Each number is 128 + 24 x the weight over its row's rms, rounded and kept within 0 to 255. Layers, rows and columns count from 0. Numbers have three digits each. The size before them is the row's rms in percent of the matrix's.

# v: layer 11 attention value, 64x64, rms 0.133, rows 18-32, columns 0-63
# o: layer 11 attention output (transposed), 64x64, rms 0.185, rows 18-31, columns 0-63
# q: layer 11 attention query, 64x64, rms 0.156, rows 32-63, columns 0-63
# k: layer 11 attention key, 64x64, rms 0.168, rows 32-63, columns 0-63
v18 103:147098107164141152141180136139120098092156177125082135121147100160119101136121127113139124113107156118174114144174117110081155084151119163120148070114119126117113133121114124147131104123130127
o18 084:093174165117132120106150106104069143153133107100134121141140171089092109162169120089145159174113108121123139165092157137166118135140106119154125143145129128119127112112112154129102118099123128
v19 089:082134119092100134149165161174122140128161113148130117159151144145134130092111124123137126150138140168149085148152130115161137124065147058105105119094128145115112123099127146124140117135098121
o19 072:157094091130169132136134135125140084115155108118113134102123120108121088145144193129126128118135131081106154105126159113113150122141144150115119136139175114101120169101133116147098136092187161
v20 097:077108156128143123176129177144140154095119082114149153146134125154154114148111112147142087090138103125123080151094122118162106129130141111150162142136094141122095109120147158161154150119139110
o20 085:142146123123154125138119119106164151131160141141102134107112088153138120105128152128172116138105136134158145112134122099105128137151125138068142131082152192093106153090147128120060137111151129
v21 108:130159157120107140148137128103131145134115136121114157126114138165127093159077110104120113114119107067109125197141171126186142163138105096147145115114129161146103119106149130126096133133106108
o21 087:168137114147128148163151164131156131137114128130163173112138081135116151135099101107121102151140149126140146088140072083145165125155077130120126121126135127113142103100069124111127124129113165
v22 105:151118092114093143129119136130093149051119153153155071143124096135147112130133104132111093131123104135136139150161136101145168121107123165120122108133120122144144113149116167125142123184126175
o22 082:131153144127130129168163098132156143141136107143089154114090196129100129144156128143116153101136161098154098165127134147097086148113111129123126129104129080128091128132159115144081121113096133
v23 085:115126112139134177158098127152104145133118150139120120145091151123126092129120153151161123086161150175133098122118150134168116167087132108097096125163146087100132175148117102097123146148142129
o23 071:129118103125133142171138144136127101074120134152111146129142142175111098120154101116128130146093162126133138146092125124112133054140167121129172134124103147164101112141166122089105138133105169
v24 090:168132117140125126147195149088110130133135089123101132131115112147123138133138126103139154135126182166116136122131129127119117177175102156147148083138120083127140147154075130101137102156116107
o24 078:126142154114103149157146131114163120134151139131108073131146112085116086174128112129142122101122099094194138113133143169146131071107132100157146117127128119139131147092130176139143129128116101
v25 086:116114137133176094160156102082107131164149100144164124131159112144123160134114122101082126116078161115116091133131155137164120133161122061111123115106162123128139133122124147124150152157125142
o25 084:120124099130099134121075155133176132111150118125148159108149133123145091099101111144136124124167104144126175086115137110128114121186151167133132139149143117088127126105127165104077103161122141
v26 087:114131143119154077126122157131101089109126130167135136134152144184093130123145105107140187096099128126107135169107140144147111114121096149109161141142117145128137149127121141090146170098118072
o26 067:086110143095157159104165124100151125144156133132100123133098104110142111126119154139171104158142130096095141125136127134101109163140135105100117103109120169149147136082106148131138105148122203
v27 097:170164130126165057105154105136157132144151067092121087126130144111129136119131169131144119143150154104118129104096153111134127102127143136168165128157125105097121114149128140126161131099131104
o27 074:129135152156103131151092150119142112147170134144105145134095145125152085138102088147110104131096156153112186114146132109138143144111148122119109118081110175140144142117140078148130138102137071
v28 106:154158145095135149111092128111124132130128109147126142133119161146133103084165151112119116164123106128132140111134093132162108109118117158181097112171134104109139163134124120156151127192067131
o28 072:150078126176139089120133101145134095175134133142124119141124147137138129117099141112098128167125120094171128178139141141122157153074167132146151111113110116134150094107115129092080121112153129
v29 103:125127167143132133105105098105061180120114122123191087124104102095142140149149114116135168115143149138113128121120158113162131146175126121118107172142140115126097116150127123154130110110131087
o29 076:138167122112110143154099110121213142112129130122153158115087135174104103110119146132117111135120124136138130122155063151128120101116126125141123163096089137141131151164148132094145089154114115
v30 086:160117111125136121174152105101126162105127121143112092134110127120108100140162150124117094176178149102125120125092096111102176159100148109114092131125163115098154103143102123170162127134117135
o30 073:111156137159094122142070138144141145114113172137137131102136183136134121153105123144095111099103127096093140127154142115152109168134143178149150114129106107134084090143161080123113125126134141
v31 078:108151106146061101133106115127109116173156161140146124112186092119129150096146104146143137141138117131090129114134165104136107170140134110183155143110112156116114108132152168115139123119096136
o31 064:089126136120125129128107118169174144106149073143116150135111127168163137130142119145111140120127129106133118102134099173148165090137105145099108122162155099104136141123087126121144105128189083
q32 101:132076083129118129111143161106104133106171091094112103148119097100153118112132132113139146141134122102155114169084100145145149124101132106167093146111149118156163137178123152122106132154138157
k32 052:138109134124125091130115120137118130143104135133146173163121124088114082097154142146099115146150138116135141078154175098110156144134177093096114147110130136149120156107094090130097110104170108
q33 077:147120154141097177105174129119131103114145109117139172131136130119168120131134103095112150118121146099142130144085153131174153108108135100138131141117123131152114123162119085062077158106139126
k33 074:093093139137127140138101152160117129119118104114108131121116109160161132097118132075143166129138123140157073120095113114132117133138155153160120150137180110100181140142155178114157110110136099
q34 061:137130116096127113128130116099094145130105128092101075156105082091151118143126141098144141152128083139162142161144146133135129099107145137161128094132150176117152085135102127151155107139166162
k34 084:139111076160086107114125123118144131108142098122154162108162098105128086095143133107158121139135116112144110112122133139162151142134125084141108161139140158123145111114147111122102209129170144
q35 073:151111125138107160091163140130081130122167165131130136108162120133159106116128115112142127103121145110169122149092139146097118090105133120164127127161122132121158149191108113079088151145143159
k35 083:179095108124110146124112126107133149190184102104081123129127111162130133097137138129128157099140119123118093147124110133098155141091123119124102158121165143134125107135122159102098125167150175
q36 088:161114117168075122077117141115116171140142097128097112125099140153151126130123165140101169100148083123094106136127140097143127112104148094112086158139155109119172109131123156153135140145131111
k36 088:123156186111147177105109129131140116130152115120134098114113127096146145100144123135177131128106108123145124085136088139152146107158093119149142167103125154150135127151077128125093084136153086
q37 086:111143134076163122109168138146125130136141116122141116157176118140137121148160152179129123117078114120152116076119141127133090117144155108083156131149100124117068141096105148138152113122107145
k37 086:139102102157147147128138153115113119094149165151110136143110129152110106109110124097112083198103138117091075124116145146130195124137129101114126140145126129107152125136120092074132146126124153
q38 083:175084111107144131152113136102141076137141140104133166120137113134151127138145120120135136142104149092132110146111126107115130129108098074075101159138099155133098171170155139161110157160130127
k38 080:129130148092133131139117102078169116142118140109094090170140127132143104128119121137122101131169115155130135118113121132079115156159121174152099101109093097155122111135163147130149084160173151
q39 087:117138112111139155125120186162173152135130094135130165153107127129150096137119098136103073122159126167139132120162145123075117089124149134151118123118132101114128159104121136118150118103063141
k39 095:106138152123121113168172090137087166151087112157134088110124142106122168176090141144106136135141120132113139101154148141124118108142148140066123106140104125119151151111120112127174108114111163
q40 083:113112126143110137137111123117147108099115117175139088087093172132123100139102127131113101131138118127114153116125162156114150144137128199091164112146149138150112121136123141159113112148102054
k40 086:152132109145100153142162113114111108103186113111144106142138140128079143139176111138147135105135104131132084117128107116150098096124145103154090137144133091145145136183133116086113128182128112
q41 096:122113119126089112104150148127154158145149105145117136095123091106168099154128107143165138091136132149151088156097133144140129126095104137182099117087109146135132134209130118140141148111133124
k41 076:137147176115143168169124142102059135149102140118133154141131113111085173141144109108123103132110161092121113151161156122115112122109138134126163131178132127125113142102128137077138134140083126
q42 096:155124075124080112105124157149108146103125114151146103126165149092100129113143128115138122150137118105174119129134096179089139123119154114160117096118123143131098098136139134159115148162167180
k42 102:107109124118144088114138133135136126136120160114129126145096158131130149131145143170097156148121184200088132111156116101114097136131148132102127136130096092095119142114135116153140150081092086
q43 086:126105113118149074110162119123120081127106152150125154128133111128118124147148139140131129132140153191127129154121140084102162085154077134110161110148120155120119107096158126092171166143138119
k43 079:066087140160151154096097129115166134129142099105147137153144107152165127124089125127100117093144110145105143137138132115145117166127172132126118122151149137149122145156168139076098111163113099
q44 090:119129160135144098095106145162088098126131127123159123099150126104075129183116071142098124118130124170126137111141097148148120138152182165119115168133136128076112151137118120137132142139148118
k44 092:103104096173115146116161123093136141138147142128129124124163144118126205149151138087134130130137138110126076123112131100118155093104114115137110127109133188123158100166159119115089126110109129
q45 099:150133121077121102099088107101126145090141146130172122160133138146173104087111141142126129124100149147137116163162114158179115146149123110144159151114144094123145158117072114105138121150122112
k45 092:161129116130162106128121142141154146079108111152111144106148086136112127169143161154141107115158112144094103088142105108104127177107110099087131149117145123144152159123109173142153113086103112
q46 085:139138117085147182129105123122159116122122142125128122118104091149148151180108137134167148181057105159133117109107149115127116116125115111158131152089129133073133132152123142134140155137130093
k46 080:121151095140110083150129132098110126121118143129142129166132149103125099128111076123163090119141140174150130129125107184097151169135114128106117092164092150168144146141130156133093093111143115
q47 095:149130119128121124147070159152106146137158121181137122155124111113090109159126124149118128137081152130092098147145121075146097120086179095133173107131117149103134132149125129148103127122143155
k47 082:116162128093140137122153137132122132111114101104139099150128153109101131080102165082158128138139154161139124104080081134122158120170103126124114114098123156177108147157128090137159125121119170
q48 073:136090117115116149121134150123127139104167124108102139159131080116167110117154105087125162164101130086161102163087126118135116110117105085177130139115126145159136126182118144125128146153161141
k48 148:143100139151099158112128131104114124129186076109112104105152114117179138107117145090140162118125090115154113139084117140154121120094113104148099146126176156132148115170132137095115132164131130
q49 083:116170105118093123145121106060137169109146123109181145138119142124160132150126129144151127120115107116119142111148091167141120116072110078142100103130123120158174122137149126125091128161116119
k49 085:148122105151098153095152133117110139109168115155111140152128119110138108104138144114137113117096070111149112150118126097121158169134128139133116183125159148099163136169137142104069112132161166
q50 071:134149107100157101153139135144173105135084109098135132144093142150134152144123098144113115147099160148091145107120125126156154189139119132105112127169089090117088157120096157150125100134139108
k50 068:137154144119146091138115160142118129146120197115131134159154129151098125150135085133111084117093128162104134118144160093093146162156156145106140162125100135094138127102150127114167121159112096
q51 083:208095115140131149119120167123122125138158148112102120118162106130135123092152094096098133122087141147098093118105155146132155114114117178146086149131113151102136125158121140140149109146133091
k51 087:106123106116118126164133114095137123134148131142089146126099153121128070150189136116139135092128106091149124140147140161118121104105156116137124116149099135137171123127138059167112148082124156
q52 080:114089141129126110163118123139159126130142047104109097134094135118137140097101169121135116142136087120132144114138109125132114166122132105134121138083164129128106146123187138182129090105147126
k52 071:173101097127114116135117118133126114105143075189139094128106106144148137121111120135141175157094141160140126145126163126143145075135135112125112165112117138121142139149094098061141122130161128
q53 107:135107127149122137162098136117119177107104098106157066198134087133169143154160126108106138158109093154129133100136121171106152132119095138131105130132152149093131144121111143114123123143129107
k53 091:154142116179095121106101132112135089112141127152138163133143137104117102133153178125118122113138168090183090112119108148101116096156137112131116143113103105166133112162161158145080112117144122
q54 092:140096132080145122125133073121096145163124138153116138073176134123104156155140113143112123121129155116105138124124158099160154180090143080135129146136155146120154082136136123105155117116128110
k54 098:098172101122151123143117106132109119104107125149131116156127115109116114157102140164131139107135115166120124116101161133134077108153144163121168126137114176118127126094089123177156164091080106
q55 078:110136135157134122157092116168144161121132126128093144152130120106133133106146131173100152142146104125076159131167116115147142092175133134095108127144120093092099112087165105148152113170117148
k55 076:187111185129117147125127123064117103111102123138123115091135169104159121098125137106130132145136113111143130127122116131125135117104143153174143140105124206112133128156135124090108158102134145
q56 092:154137113083111142130088162169106075129154088130135124137143125156134121115144112094141126154096123130146110118131116147124084154138125112118120182126137139181153116102158098088178148121142132
k56 085:095079108147119109123145106088143129110134106104137121057104167121141110145123142110140156139155069128133110108127138149133149141121092110127101144093120140116161150183120159124107140142138166
q57 091:115123136140087100110128165138063120126149109129118076160129115117174102177107135132113156093120088114137129148103129160161103135161138127094138166102128115160129122148155127119133163144121156
k57 129:091142126129196112145155121148149119098100173150163145127123135120062141164132116140104079120128149141116163120154153116093133134150122140129148097139095124118100137097121114137169153111112111
q58 092:075173132134121133106133102150119173136078112145152101128114165150108147106136133133143132122152113141136131130143164139146079127137103151058142099163113104083121130131115124117139104162162138
k58 071:123108090137141129143090137157140096158154124106157138127101133131153158161094130118112130131117115130158151173104064173103147115110095123143108161101131124143137124145145179083142144116101147
q59 094:147135149135104117118117110144117130124068153174107125124149134166134164137114147119119107133143121137101123159130149175142110136142133139084102102082122147098107112076097120178123127076106106
k59 111:162089132142124149107136158107096122142189081107079139113153109081146124096137152112132154117148114118145145163120140136131121109083100134148101131170160135136156121174102133105136139133122103
q60 096:090109118140121173075089110122122117132136096127149108151160135122121130124128054129116113164143139141122124154124128110118148136148105175149140114178152108153134076159125134153156166108133133
k60 080:111143111137128086163137154088159134116158140111122114093178098151127148147081164163151137098100183090138106165136087120114116117095150141154120124121117133106117153124122125105107143158118138
q61 086:138108141135129137091102100155138124089152104152132187106119098121181103097182145084140115123130115117121146112114083140152125122107193145149128123121148110130159133118123156125103121116163135
k61 087:146119130107136091130130162129122121174094174150128134164143177137118152083139102186111115143159096135127127090128139122144131103113132122112146122094119116131117183121092123134159102078128109
q62 091:137112144134132158134131144094152118075145163132153139130168121129128157090138119147107134123163134110128100117096115135127074077128112128120129148138143092148096107151115169145163104165189141
k62 086:125110114134154111152117111144145162130125128131111118179102130128152103122129103176114125132173168096086146121114112129119210119137089165129137087138094125138132153081130109128135120101114115
q63 097:152139127110130129156127106077117132115145090165113139155137161148092095114151157104099149150100127117135173136100148151108102101130102172170141117121121160073138107137130142121101136088137158
k63 095:157145118123122082122137153159139102156082140098119150154099120105128137180087113125126147125113142129130165116135114083177113120145171122118133120147091092131141151158088085159127136109108129
v32 121:110100167118156128160132096134104184149113132114118133150109097176107133103113156161157111158141140094143103115114145107133130146097111180144136170118094146094157138112101100099126138096136134